Part of a small language model's weights: 11 layers.
Each number is 128 + 24 x the weight over its row's rms, rounded and kept within 0 to 255. Layers, rows and columns count from 0. The size above them is the row's rms in percent of the matrix's.

# layer 2 MLP up, 1792x448, rms 0.0122, rows 989-1041, columns 256-319
size [ 87  79  79  75  73  71  71  71 176  83 259  66  77  72 191  68 407  74  66  71  75 232  85  73  70  91  74 216  71  70  76  81  69  77  67  75  76 272 136  71  68  77  72  68  72  73  68  73  71  73  71  70  74]
[[175 168  75 121 128 139 164 141  83 135 127 123 125 105  92 136 106 120 123 108 158 129 144  93 144 103 127  92 133 154 131 126 169 126 154 159 146 166 116 168 159 111  66 170 166 164 119 111 125 156 164  63 156 128 158 111 143 116 147 138 117 134 102 104]
 [119 182  94 146 118 144 148 102 132 129 121  98 133 120 125 147 144 121  84 114 150 141 124 137 174 111  95 101 130 148 159 128 154 140 144 104 169 152 126 150 157 121 117 135 145 101 125 134 129  69 147  71 155 122 114 128 169 112 159  36 141 141 101 125]
 [127 172  92  97 130 143 114 173 110 155 109 114 131 117 116 155 113 146 145 100 167 144  88  81 131 150 143 132 119 143 130 120 116 112 144  99 134 151 136 126 102 128 116 160 151 126 128 161 138 172 115 107 114 136 101 127 132 118 142  88  99 134 146  70]
 [169 125 124  97 131 164  65 154 132 127 157  95 141 119 122 109 136 126 115  95 170 142 103 144 159 110 132 139 118 142 119 116 118 115 161  69 120 161 144 139 109 156  99 171 171  75 117 114 137 144 138  92  86 108 139  92 150  98 133  35 128 123  98  83]
 [143 129 146  60 136 108 141 155 109 107 110 111 135 141 149 107 141 173 106  84 114 141 127 103 115 128  84  94 122 118 144 129 149 101 118 134 143 132 125 131 148 134  85 119  84  98 133 130 110 140  93 138 139 149 102 131 111 128 143  90 133 121 153 120]
 [128 173 137  63 108 123  94 144 105 156 119 145 121 134 133  78 142 123  62 117 125 107 122 140 119 156 136  73 112 132 118 126 132  83 139  80 113 139 141 159 115 132 126  84  58 108 140 134 147 135 131 141 120 115 125 132 124 173 162  89 126 132 101 152]
 [148 149 148  68 131 203 152 196 123 151 113 111 168 136 116 144 110 119 201 110  83 152 129 131 119 133 137 153 126 136 128 125 127  99 122 102 169 143 100 141 134 118 107 150  80 112 134 178 102 125 132 152 152 102 163 139  93 152 120 102  78  78 102 106]
 [111 133  94  99 165 128 140  98 143 134 135  99 138 129 117 131 151  74 119 140  99 136 146 135 146 146 110 193 121 135 152 127 138 130 142 176 135 137 100 115 126 119 121 132 135  84 122 132 112  61 173  99 142 121 129 119 145 158 117 116 165 154  93 153]
 [139 130 129  84  91  72 189  91 116 114 133 136 133 132 160 121 167 108 116 148 138 140 106 120  84  89 112 137  84 132 105 139 129  81 108 138 124 142 104 142 152 115 117  92 161 116 118  83  81 137 136 164 101  89 177 121 122  80 101 115 135 117 110 146]
 [114 137 130  76 153 178 136 162  66 166 119 141 131 107  97 130 148 113 115 115 127 138 112 149 187 120 161 125 151 156 133 123 152 128 159 124 147 169 143 174 126  88  94 166 135 124 113 119 131 112 131  56 141 120 108  78 167 118 133  88 124 124 115  96]
 [102 147 149 166 131 105 116 117 117  91 133 152 178 157 140 166 140 141 153 132 128 166 102 146 186 148 106 126 102 126 157 117  97 161 131 174 133 166 118  90 120 157 147  98 149 122 136 110 149 139 145  69 102 145  62 169 103 111 162  92 151 130 147 127]
 [ 81 124 123 196 144 161 129 149 111 129  92 122 104 134 100 103 139 113 140 135  92 134 122 118 125 173 151 125 164 141 157 134 120 102 133  73 137 148 126 147 140 126 127 164  96 105 116 158 104 169 126 141 144 112 120 108 138  87 125 113 110 173 112 119]
 [142 154  89 135 134 183 106 148 139 168 122  89 124 119 119 137 141 121 125 126 138 104 137 135 154 107  87 148 137 144 115 116 132  94 160 114 127 180 145 133 147 112 103 140 101  64 107 145 105 131 137  88 131 129 113 127 150 109 125  84 111 134 105 126]
 [133 113 132 141 169 143 133 160  58 123 140 168 121 117 116 139 133  95  86 146 107 136 137 125 184 140 154 164 120 150 138 116 153  98 153 152 149 140  79 145 123 119  67 160 134 114 140 131 127 166 121  90 133 133 155 118 141 116 114 147 129 161 126  95]
 [155 158 100 131 176  84 119 120 132  92 113 148 127 131 143  85 128 100 121 137 126 127 152 194 134 106 140 122 125 154 128 117 124 124 150 133  85 135 141 134 124 119  67 103 134 121 142 108 131 189 140 143 119 134 101 129 139 131 144  72 169 115 136 139]
 [149 147  86 133 157 140 153 118 121 121 136 134 141 123 129 120  90  91 126 140 190 137 116  79 127  94 115 171 161 159 170 138 129 140 151 153 155 120 104 136 127 136 100 174 159 170 108 143 117  95 123  87 168 103 139 139  98 147 124 114 132 186 127 127]
 [102 136 150 129 126 141 126  74 120 158 104 108 178  68 150 115 102 165 129 143 118 105 113 156 148 126 135 122 135  97 148  60  91  95  96 147 131 131 111 137  77 130 143 132 126 124 122 121  86 127 132 117  75  90 130 116 122 123 133 157 130 118 139 164]
 [154 109 126 120 133 154 116 160 114 129 136 129 138 115 154 169 113 129 138  96 165 122  89 110 111 130 126 110 142 149 105 113 165 122 127  93 143 131 115 134 132 118 114 131 102 114 112 166 122 250 145 122  89 150 159 119 130 159 159 182 129  79 111 168]
 [127 150  81  79 126 134 102 125 125 165 150 132 115 128 125 126 101  59 112 131 147 108 138  86  91 134 113 170 134 121 122 127 107 188 144 160 140 117 135 126 124 118 121  87 163 109 147 138 147 111 158 115 111 108 140 131 160 178 165 127 151  96 116 129]
 [120 144 152 145 128 176 140 188 143 126 121 110 106 113 103 174 113 118 169 148 153 164 102 130 154 131 174  97 126 151 141 112 123  92 146  94 126 133 146 152 120 102  72 117  70 109 138 200 107 183 125 185 137 130 141 137 121 109 150 138  88 107  92 107]
 [156 103 135 140 144 126 127 202 107 136 140 142 133 121 136 120 109 177 156 104 131 117 124  96 131 121 136 103 126 145 139 137 127 101 150  60 142 130 136 139 130 117  84 181 120 125 123 162 139 118 145 163 131 120 195 148 108 131 109 163  88 107 120  99]
 [152 133 113  80  95  99 146 134 148 135 137 120 123  90 153 122 137  91 144 143 140 148 175 129 112 114 153 137 120 153  91 114 143 122 148 130 150 123 131 135 142 112  97 127 122 109 132 133  93 205 134 133 143  77 159 132 162  56 119 126 173 128 136 144]
 [162 144  77   3 170 133 162 128 129 136 125 158 137 105 143 125 149 122  89 162 128 124 146 187 147  86 113 158 136 133 100 126 145 112 130 100 135 137 162 153 126 133  86  81 126 109 141 126 148 164 140  92 102 135  88 137 160  86 148 103 161 108 130 171]
 [159 185 157  52 166 135 140 163 134 153  95 170 133 125 139 135  58 163 101  88 161 126 116  55 105 163 150 166 104 128 132 135 149  76 134 161 131 105 145 119 130 130 157 113 128 139 128 160 131  88 100 160 137 104 136 122 132 122 144 164 122 170 117 125]
 [119 160 109 139  95 154  80 141 135 168 148 116 148 103  88 137 100 116 102 127 194 139 158 108 153 157 103  58 145 154 124 124 112 110 157  92 102 162 135 137  91  96 109  98  89 100 110 129 114 170 111 134 117 122 110 147  97 164 124 100 122 137 118 172]
 [118 139  98 138 138 170 129 156 128 113 110 128 128 104 125 152  83 107 130 123 156 131 114 127 162 124 155 128 148 150 107 119 141 114 162 122 152 154 163 158 111  95  64 121 109 125 115 114 117 155 103  99 102 128 182  87 164  83 153  97 102 168 105  71]
 [132 131 127 176 148 163 100 136 116 133 162  87 134  95 118 138 115  91 156 125 178 134 127 123 153 109 119  85 151 157 135 115 142 157 149 129 157 147 102 131 124 115  64 140 115 171  98 154 111 182 113  91 147 103 141 142 110  88 148 128 130 121  99 123]
 [133 158 118 100 119  91 125  54 110 118 121 138 155 149 131 138 118 119 154 144 178 129 124 145 119  88  95 110 125 148 114 132 126 106 127 116 134 167  76 157 135 103 115 100  82 104 111 116 102 146 133 169  71 128 119 121 166 147 132 143 117 112 131 132]
 [135 150 143 101 162 155 119 147 140 131 126 132 136 122 122 170 154 168 132 127 156 119 103 115 144  82 136  56 141 136 142 127 142 101 133 135 133 151 158 126 119 134 105 163 156 185 121 114  85 151 149 107 152 113 148 127 144  99 120 109 113 130 113 106]
 [111 132  78  87 125 175  57 129  97 173 133  95 141 115 134 103 112 159 161 142 135 131 135 134 131  77 202 130 101 127  97 127 128 158 127 127 139 154 119 119  92 123 118 122 166 154 124  80 126 110  71 102 159 134 136 113 141  91 120 136 138 103 128 119]
 [ 91  98 172 135  98  93 169 136 114 139 139 118 129 123 160 130 118 112  46 140 128  86 107 117 157 112 111  54 116 140 125 133 145 145 123 160 133 137 174 130 156 117 124 140 121 152 124  83 107 119 111  94 127 131 152 104 143 168 152 174 122 137 161  93]
 [110 131  52 121 133 148 174 170 108 172 116  96 111 115 119 175 161  74 183 132 129 101 161 141 113 110  84 106 145 147 140 129 129 101 144 166 135 184 128 151 137 121  89 132  90 120 153 130 111 197 149  96 128 161 142  43 143 132 123 129 127  92  85 128]
 [146 152 139 124 117 167 135 150 111 127 161 183 134 130  89 114 133 145 129  95 126 118 148  96 126 137 165 134 131 145 118 126 143 113 129  79 109 138 123 135  75 153 135 160 101 130 130 127 142 208 149 149 143 116 115 127  98 147 142 122 127 106 107 129]
 [140 116 111 161  87 140 128 137 146 122 118 101 148 129 122 118 195 171 211 128 130 120 143 162 108 140  64 189 130 141 146 127 102 143 114 148 119 133 117 108 131 155 121 115 107  75 127 128 103 129 127 172 110 105 144 135  68 116 109 137 170  93 133 120]
 [131 111 156 128 113 113 186 155  95 135 160 107 113 138 111 112  91 144  98 121 119 132 173 156 113 150 114 118 137 122 123 118 163  66 127 111 101 132 125 149 153 139 122 112  71 130 110 143 141 156 127 157 151 102 133 120 109 137 163 128 126 180 127 162]
 [151 177  94 136  77 130 141 134 129 147 162 113 146 135 144 105 116 190 159 126 182 100 127  89 112 137 117 110 136 131 122 119 135 158 132  99 118 128 122 140 116 137 108 133  33 123 101 161 124 137  73 161 168  90  89 159  98 122 149 183 155 117 157 167]
 [129 138 158  81 126 145 116 134 114 131  99 107 149 132 140 122 112  55 126  98 131 100 114 144 135 110  66 139 155 134 131 124 128 153 121 171 112 158  65 115 123 109 125 141  82  90 124 145 128 152 129 124  98 138  84 137  82  81 137 169 135 126 112 145]
 [164 155  87 107 175 118 137 109 140 137 148 125 146 150 114 142 137 123  96 126  95  99 130 115 141 130 125  99 122 146 131 164 159 136 139  93 110 113 148 140 109 108 121 159 103 132 146 158 126 162 124 142 134 134 188 118 150  81 125 130 141 106 107 128]
 [133 155 161 130  71 140 145 166  80 155  67 132 142 124 142 100 117 133 205 111 130 120 142 140 160 101 123 148 126 140 143 139 153 151 134 123 149 133  89 111 130 115 139  97  68 163 180 112 151 150 110 140 121 105 122 147 152 122 144  72 135 104  84  94]
 [126 173 166 131 123 182 139 152 140 137 150 119 126 129 117 128 132  49 122 120 104 142 163 154 148 148 135  91 140 144 136 108 122 128 143  75 127 148 134 122 112 112  79 135  74  83 102 168 112 219 164 148 102 116 120  85 124 130 118  96 126 122 136 117]
 [128 103 109  88 134  72 108 118  84 117 114 123 128 137 155 161 115 112 150 108 106 101 136 139 104 130  91 173  96 128 119 142 154 144 126 191 125 114 123 145 187 143 100 138 143 126 141 151 118 127 139 135 120 151 120 149 148  91 148 154 151 137 128 136]
 [143 172 117 121 163 153  97 161 127 148 124  80 145 104 107 149 155 150 115 146  46 126 125 143 119 111 123  94 129 140 149 134 176 112 153 102 118 161 135 164 129 109  73 169  87 147 119 122 147 136 120 105 179  90 113 140 156  68 141 102 125 125  98 131]
 [119 172  98 127  87 143 131 105 130 150 120 104  98 133 134 114 125 139 155 149 180  87 144 129 127 133  80 136 153 145 158 145 131 137 141 155 122 154 126 142 133 146 110 116  54 119 140 113 120 127 151 113 168 127 141  82 121 122 144 121 164 115  78  76]
 [121 118 125 165  69  98 129 134 108 154 143  85 115 125 115 140 119 150 139 123 130  92 141  68 104 127  95 135 117 134 120 111 134 127 138 148 145 151 136 144 142 123  82  83  81 131 115 127 124 164  78 128 138 143 165 160 117 101 143 157 129 168 100 102]
 [153 176 148 113 109 133 149 155 127 118 136 170 165 120 134 127  97 105 196 114 108 115 129 104 127 164 106 163 131 149 121 126 113 107 136 122 125 126 102 106 120 119 106 133 116  93 109 173 103 159 141 127 122 126 164 107 113 183 105 108 150 111 156  79]
 [124 123 127  74 184 158 139  92 132 142 132 134 126 123 138 120 132  84 136 137 142 120 141 106 126  90 188 157 115 124 143 131  86  74 122 166 128 174 176 133 140 118 136  85 187 120 113  97 106  99 182  96 115 133 116 127 148 164 140 112 142 149 117 146]
 [105 103 169  87 128  74 173 133 116 152 134 129 128 127 130  86 178 112 157 139 131 115 131 163  88  99 100 102 146 128 151 134 133 134 110 115 110 147 132 130 140 122 137 111 113 132 153 124 126  75 170  98 119  84 117 135 122 125 136 169 129  81 146 177]
 [129 145 112  99 175 117  85 128 134 136 111 113 124 138 138  88 144 102 179 127  92 103 147 150  97 103 106 150 109 113 129 125 128 136 119 207 121 122 146 110 124 129 152 110  88  95 128 139 122 146 133 155 127 106 111 110 114 154 105  94  99  99 201 164]
 [119 173 166  96  95 147 114 145  93 111 120 127 112 119 134 115  98  35 144 138  90 120 161  92 155 143  95  82 134 128 148 129 166 131 136  81 132 142 145 119 135 107  91 167 100 122 108 141  91 124 115 188 162 112 135 109  87 103 138 118 114 159 104  73]
 [132 111 128 109 166 142 107 137 131 143 130 122 119 124 130  97  83 146 119 121 143 134  92  74 126 185 153 124 106 131 148 135 133 112 136 116 156 131 107 133 140 132 132 155 129 123 123 161 110 195 149 142 163 111 122 126 139 144 128 137 147 135  83 136]
 [110  98 103 151 123 116 137 177 105 115 126 136 134 130 146 144 148  42 130 122 154 154 135 139 133 139  77 123 134 149 145 132 134 168 126 135 128 138 122 136 133 157 105 171 101 109 132 140 121 103 121 125 114 121 108 129 143 139 170 129 140  64 129 114]
 [142 165 130 111 112 149 133 100 104 122 151 127 127 138 119 105 103  93 162 130 111 118 200 137 116 119 111 202 126 130 126 120 141 125 153  69 147 123 145 126 129 147 122 136 109 140 100 122  90 144 111 139 152 107 134 107  80 140 119 117 102 182  87 103]
 [117 161  82 112  78 106  92 129 142 142 145 151 128 141 109 121 208 112 120 142  89 109 167 138  72 165  91 143 118 116 137 130  99 160 125 133  97 128 137 126  84 132 161 101  86 152 133 135 142 210 162 199 111 114  87 149 104 103 112 110 156 109 127 144]]
# layer 2 MLP down (transposed), 1792x448, rms 0.00878, rows 989-1040, columns 256-319
size [ 84  80  76  71  72  69  71  75 132  73 277  72  73  78 172  70 472  79  77  74  80 236  75  77  67  81  73 239  74  75  75  84  73  77  72  76  78 244 135  74  70  75  72  74  73  76  75  77  75  76  76  81]
[[138  69 156 147 132 106 142 118 107 115 154 133  88 170 107  95 118 153 172 135 144  98  98 100 143 137  91 131 107 155  81  91  90 162 139 157 125 157 119  99 133 134 173 104 135 126 158 148 155 140 175 121 129 133 125 106  92 132 125 107 106 177 174 150]
 [128  90 152 164 148 125 112 152  96 146 145 143 105  90  97 121 118 117 144  98 152 136 130 123 122 155 136 114 141 132  90 107  73 105 165 108 109 144  90 124 133 128 145  89  98 200 134 142 147 141 159 117 126 101 117 139  89  99 119 129 108 141 168 164]
 [172 104 145 136 142 145 100  68 122 144 129 134 126 143 134 101 166 132  84 141 134 103 114 130 128 101 132 133 127 107  94 141 122 129 156 154 169 101 108 138 130 107 107  92 118 106 112 113 115 167 177 147 143 172 148 143  79 162 109 109  94 148 147 142]
 [111 113 144 114 148 128 179 148 137 141 129 181 101 133 154 129 147 157 141 107  99 115  83 137 105 143  82 130 140 126 172 141 138 125 101 163 140 114 140 118 152  98 128  82 129 164 156 162 121 122 186 143 141 127 104 140  83 144 155 173 113 141 176 176]
 [121 114 139 153 146 145  96 162 162 163 167 136 156 186 130 154 137 137 132 151 144 132 135 113 136 147 150 141 159 136 166  90 115 127 114 142 140 121 138 127 113 149 127 163 112 139 118 139 113  90 112 124 132 113  87 134 101 139 113 170 104  96 126 147]
 [141 131 102 124 138 124 103 147 103 149 130 144 169 102 146 182 139 144  89 136 132 121 118  87 120 120  90 148 164  94 178 120 146 141 136 111 160  88 144 146 104 146  96 140 142 154 127 109 128 111 118 112 141 139 113 136 102 146 149 183 140  83 126 104]
 [123 106 101 169 147 122 110 116 145 110 164 152 115 183 172  66 159 157 143 124 134  88 122 104 137 131 120 137 152 132 136  79  99 109 136 122  86 149 128 121 116 178 177 144 170 124 133  95 142  97 128 157 144 148  90 135 121 128 161 141 110 116 154 160]
 [133 143  99 139 122 125 180 155 127 108 107 123 127 143 129 139 154 128 104 122 151 151 130 100 120 136 164  72 138 130 118 124 118 107 135  90 119 119 137 139 153 110 140  80  90 159 114 136 134 159  88 139 136  96 128 109 120 125 107  87 140 130 104 117]
 [ 91 121 131 144 129 189  82 136 130 135 104 121 125  99  92 153 107 146 135 107  98 124 142 125 173 174 158 131 169 129 153   0 141 148 157 117 138 108 148 110 103 163 132 145 106 126 133 143 163 123 135  92 119 138 116 143 129 130 154 166 137 133 113 122]
 [148 105 141 121 123 147 183 117 151 110 167 124 131 127 149 115 122 133 172 122 143 119 153 127 121 141 123 128  91 109 149  94 117 154 127 161 129 138 109  99 145 113 120 118  85 157 140 131 120 115 189 144 136 125 110 153 109 176 128 132 122 175 162 140]
 [146 144 115 130 124 184 146 129 156 121 130 139  78  80 120  74 125 144 114 134 134 114 159 115 122 106 117  97 161 135 108  54 142 119 133 135 132 106 150 181 105 122 137 118 109 135 133 166 122 115 105 148 148  94 152  78 138 146  80 154 103 118 113 130]
 [134 121 104 104 156 125 122  94 141 120 114 110 118 143 155 128 140 110 115 150 125 138 146 172 151 133 143 117 109 141 102 163 196 169 131 158 103 109 151 143 123 110 134 126 147 145 123  83 130 119 128 115  99 200 127 122 138 142 124 132 153 126 121 120]
 [147 126 163 133 147 115 153 113 147  94 110  98 155 145 170 115 134 130 127  91 145 163 166  64 123 156 145 149 120 129 173 132 135 107 105 143 121  97 115 107 124 109 129 157  92 166 155 115 106  86 181 143 161 108 134 137  94 133 128 117 107 132 122 128]
 [ 90 135 129 151 119 105 119 122 117 140 167  91 124 173 143 148 115 153 145 104 102 130 114 119 117 108 145  98 135 128 142 143 146 135 107 128 122  86 166 101 156 127 156  70  81 110 101 117 143 122 115 151 135 102 108 183 104 119 141 117 109 124 124  94]
 [115 116 143 154 139 156 139 122 151 131 136 150  98  19 125 145 124 156 145 104 113 130 103  77 126 115 119 138 139  93 142  41 154 116  96 123 163 128 143 116 123 143 153 129 124 108 125 153 118 118 114 137 136 114 127 146  90 131  99 150 131 104 113 120]
 [ 88  89 157 127 140  88 103 113 118 128 131 130 124 124 129 160 120 110 139  96  89 121 128 161 113 137 123 134  98 132  88 154 106 120 125 132 111 151 109 125 171  96 166  87 113 137 130 140 132 147 154 102 117 157 114 109  88 137 128  94 134 169 126 158]
 [159 132  83 125 127 132 142 191 178 123 126 124 109 201 125 144 125 115 141  91 153 144 134  98 103 126 109 134 143 157  97 159 160 159 164 113 107 109 122 126 127 149 101 157 119 115 130 133 148 127 134 113 153 159 139 150 108 140 119 107 120 129 108  95]
 [124 102  84 133 115  99 109  85 142 177 153 119 152 151  77 129 148 156 110 128 107 161 126 154 113 118 141 132 171 117 166 151 126 140 107 150 156  90 135 138 143 112 151 117 113  68 111 106 108 148 101 145 153 147 161 136 125 129  94 103 119 123  64 122]
 [142 122  92 122 111 137 134 130 133 151 105 120 152 110 104  93 140 142 128 154 137 118 130 120 128 138 112 144  99 139 139 123 132 147 122  92 130 103 116 149 125 175 154 126 147 165 125 161 117 135 108 117 128 110 140 135 144 159 139 152 147 154 174 142]
 [134 159 132 117 116 130  91  97  95  88 137 112 119 117 154 120 132 105  99 123  59 143 126 133 152  90  96 124 165 129 132 185 138 120 108 145  98 127 102 131 118 131 139 103 165 101 132  95 125 135 134 128 148 158 129 185 133 142 145 149 156  88 109 165]
 [111 125 139 111 100  98 121 133 144 136 149 101 131 161 138 130 147 157 129 120 126 100 121 161 137 159 114 119 155 136  94 120 125 140 106 146 140 162 111 110 128 136 131 105 155  92 145 122 169 123 150 161 155 140  49 122 117 105 142 110 140 134 151 165]
 [119 110 114 118 175 163  95  99  92 108 138 101 154 123 130 163 123 155 129 107 111 107  57 118 139 144 117 162 126 101 162  40 129 145  89 101 141 119 115 109 102 121 134 167 141 143 106 114 140  84 107 128  95 162 118 122 117 136 157 150  97 138 131 108]
 [118 138 153 163 133 102 111 141 125 143 123  89 153 130 125 134 138 161 131  97 158 143 122  98 166 101 119 155 116 127 148  72 118 118 119 177  97  92  95 121 138 115 132 120 121 107 139 144  76 128 121 140 154 129 113 155 122 146 157 153  94 111  90  99]
 [103 105 146 150 113 100 141 133 145  77 151 122 126 116  68 168 138 119 117 127 100  99 139 150 115 124 120 102 125 135 170  94  80 112 142 101  96 155 125 133 140 103 133 101 127 110 117 112 118 122 169  97 143 126 104 148 128 152 107 151 136 160 127 118]
 [170 132 108 115 158 113 125  86  63 125 114 135 121  88 136 102 137 114 120 128 121 152 137 100 157  76 132 157 114 123 139 179 111 125 130 111 144 115 142 135 127 106 115 128 123 155 101 134 110 141 162 106 101 152 168 148  96 104 140 142  98 111 139 110]
 [108 133 140 134 156 117 126 100 158 126 180 128 157 151 119 104 159 109 131 155  99 115 146 173 158 124 111 144 110 131 173 144 152 177  86 138  94 122  91 122 135  98 158 143 131 140 154 108 123 122 107 134 151 143 116 130 137 161  87 127 122 156 127 140]
 [149 106  96 112 133 148 100 102  95 176 131 140 149 173 122 118 130 134 112 140  94 114 127 149 103 119 131 123 123 122 142 111 138 127 141 111 136  98 141 111 191 149 184  72 149 146 131 104 175 167 108 148 111 130 148 119 106 126 125 107 138 144 107 127]
 [143 130 149 157 121 160 143 179 153 155 110 114  88  24 132 132 119 159  97 116  98 127 147 107 138 150 158 107 138  98 127   0 134 159 157 152 118 120 155 107 130 165 129 129 122 132 124 137 161 110 139  94 150 129 131 130 107 129 134 141 139 157 136 110]
 [152 104 160 144 135 123 157 100 135 131 135 134 140 132 109 125 107 101 156 126 106 125 151 138 153 162 112 131 142 146  90 120 120 135 149 162 113 121 107 115 134 128 139 163 101 114 113 130 163 141 159 136  96 135 104 123  95 143 144 125 120 154 146 179]
 [165  99 101 148 145 171 155 138 118  94 121 155 130 198 112  76 154  90 107 137 130 126 119 114 134 136 119 150  84 121 111  88 133 137 151 153 152 127 134  84 149 154 147 138 131 148 138 120 160 126 178 145  80 146 140 144 149 147 149 121 122 110 142 127]
 [138 113 125 126 140 149 115 164  96 136 149 149 174 121  90 118 118 101 138 145  95 145 153  99 124 111 120 136 163 102  79 137 107 145 151 126 108 136  72 112 140 173 151 127 127 128 107 154 204 150  94 120 126 134 124 155 146  86 118 112 117 127 106 129]
 [151 112 173 115 148 132 149  96 190 120 119  89 170 121 168 100 138 166 123 104 133 167  87 127 171 111 123 164  75 120 127 104 125 141  85 147  98 105 120 110  87 120 107 189 145 168 111 108 145  97 131 148 142 141 142 143 127 162 113 122 142 126 110 169]
 [129  85 156 109 146 145 140  98  94 129 105 124 155  75 141 158 119 152 110  89 103 109 116  91 130 102 102 139 115  97 163 135 114 141 126 164 146 159 135 128 124 117 129 100 151 128 154 146 112 119 171  88 104 206 144 109 116 104 148 166 136 122 106 105]
 [ 95 121 122  98 153 119  99  86 156  95 103 136 106 131 169 132 113 145 129  99 106 142 112  88 115 116 159 149 114 105 160 156 167 115  79 142  87 128 150 162 148 111 158 150 148 138 122 106 121 116 128 129 130 142 169 141 136 114 162 133 134 112  93 141]
 [105 105 114 116 136 103 126 121 113 134 132 123 140 120 157 137 104 143 159 133 129 101 102  59 111 112 133 142 125 156 143 165 109 163  80 112 106 124 165 124 113 155  96 127 127 142 151 111 128 114 106 106 132 127 106 160 108  68 113 150 136  94 142 121]
 [ 95 135 147 148 147 122 104 121 160  81 107 140 123 130 150 159 166 118 111 168 150 119 130  83 110 166 124 150 115 132 158 162 142 119  98 101 140 126 110 137 120 160 129 107 147 146 120  82 115  91 148 108  75 169 124 116 123 114 149 115 107 122 147  99]
 [131 129 139 145 156 136 123 162 165 106 126 133 122 112 101 153 144 134 127 119  90 159 111  81 109 118 164 136  94 129 119 125 105  62  95 118 107 142 133 121 175 120 161 128 135 144 115 131  96 127 137 152 135 129 138 167 131 118 112 112 135 138 103  93]
 [119 116 167 127  88 134 128 118 107 136 110  98  94  75 147 162  86 135 143 120 154 137 104 129  97 119 116 179 118 104 129  55  88  97 136 154 148  95 104 120 127 131 115 123 159 139 115 107 138 119 138 126 149  86 105 153 119 143 140 163 115 167 145 118]
 [118 106  75 156 182 119 133  99 190 130 182 113 126 105 116 140 102 139 141 121 112 150  98 103 134 141 127 129 123 129 132  18 115 127 182 161 113 154 131 142 113 143 140 160 128 122  84  96 112 106 128 125 112 144 113 158 133 118 123 162 109 142 175 130]
 [134 134  91 119 141 145 156 112 131 108 117 120 115 120 141 105 157 129 132 136 120 110 116 148  92 104  88 156 135 123 166 176 160 127  85 153 104  89 143 135 117 143 115  89 163 163 155 139 146 114 113 137 153 168 161 123 125 165 150 158 135 126 112 139]
 [121 114 121 120 114 128 160 117 172 127 129 131 114 119  94 141  97 141 136 123  89 181 105 127 151 168 140 114 173 151 112 113 112 116 154  89 129 150 128 105 114 148 161 118 117 120  88 131 137 148  69 161 104 123 119 174 111 126  76 132  80 140 146 120]
 [143  89 151 160 117 136 138 135  88 122 136 128  86 154 138 124 130  87 130 105 139 134 145 136 116 153 147 149 121 106  97  97 121 150 139 139 161 149  51  84 113 169 170 146 122 177 135 110 175 127 191 144 130 182  75 124  88 141 162 110 140 127 173 151]
 [145 152 181  65 147 100 112 146 116 135 116  98 138  59 122 149 100 143 103  60 117 159 132  96 182 115 102 134  96 117 174 184 117  94 121 149  94 165 126 120 107 108  94 143 142 150 143 153 147 114 103  92 112 177 117 142 141 126 124 105 153 142 164 160]
 [117 124 115  96 140 128  71  95  92 149 103 140 161 135 117 125 150 112  64 111 112 144 145 120 142  89 137 145 125 135 147 181 123 122 114 136 112 125  88 145 132 120 167 146 151 130 123 144 135 154  99 129 125 157 145 145 136 101 118 130 117 125 137 114]
 [ 90 101 100 106 119 104 105  85 151 139 121 129 131 140 150 145 113 145 118 119 119 134 114 116  96 113 126 132 141 129 160 134 118 133 122 140 121 127 129 149 136 135 138 158 131 160 150 105 151 123 115 130 122 168 140 134 115 120 139 116  79 164 118 179]
 [143 140 151 155 116 163 128 130 105 136 118 120 149 142 116 130 131 139 123 106 150 145 159 117 172 136  98 122 115 135 160  76 145 185 108 161 120 133  78 142 108 126 133 147 113 127 140 144 116 114  96 122 144 113  91  98 116 161 119 115 134 107  88 107]
 [126 118  88 117 135 151 158 130 169 113 130 130 133 112 132 151 128 140 126 119 122 132 113 102  80 158 138 153 111 152 119  93 145 138 102 165 134 105 118 163 164 156 190 139 134 118 105 122 142 144 126 121 121 133 127  94 120 153 144 119 138 100  94 148]
 [118 119 127 107 138 146 124 117 119 101 115 154 124 116 147 162 153 137 122 160 116 135 142 179 117 169 149 137 112 140 177 137 167 118 108 141 155  80 120 156 142 124 103 142 103 132 115 132 104 117 100 107 126 109 136 128 104 149 135 139 159 149 122 104]
 [120  99 105 113 100 124 107 124  94 150 116 140 131 117 132 150 100 110 121 135 101 124 112 159 116 143 164 132 123 118  90  87 140 139 113 147 121 152 105 136 121 150 173 161 119 154 144 115 199 126 131 150 141 152  48 176 132  78  98 104 129 127 174 141]
 [111 171 141 140  84 149 131 151 133 133 146 148 122 133 125 150 107 154 104 114 117 127 153 174 127 145  94 111 120 120 121 143 135 159 130  97 161 174 154 140 136 131 139  80 108  87 142  94 150 114 157 127 119 111 115 131 147 118  99 113 118 145 148 132]
 [ 94 121 144 114 157 121 130 119 135 140 144 144 120  65 153 112 122 142 118 140  72 120  91  84 122  75 105 169 149 119 118 111 146 132 117 140 119 105 142 124 160 112 130 121 142 120 129 126 154 154 134 121 121 164 125 122  76 153 166 101  93 133 141 163]
 [117 107 111 136 119  96 133 106 146 114 157 147 119 136 101 183 120 121 121 148 158 110  99 130 156 167 128 118 126 129 162 162 132 129 109 117 139 183 111  97 125 144 170  99 116 173 136 126 127  92 123 105 135 152  89 113 136 117 119 149 123 147 167 102]]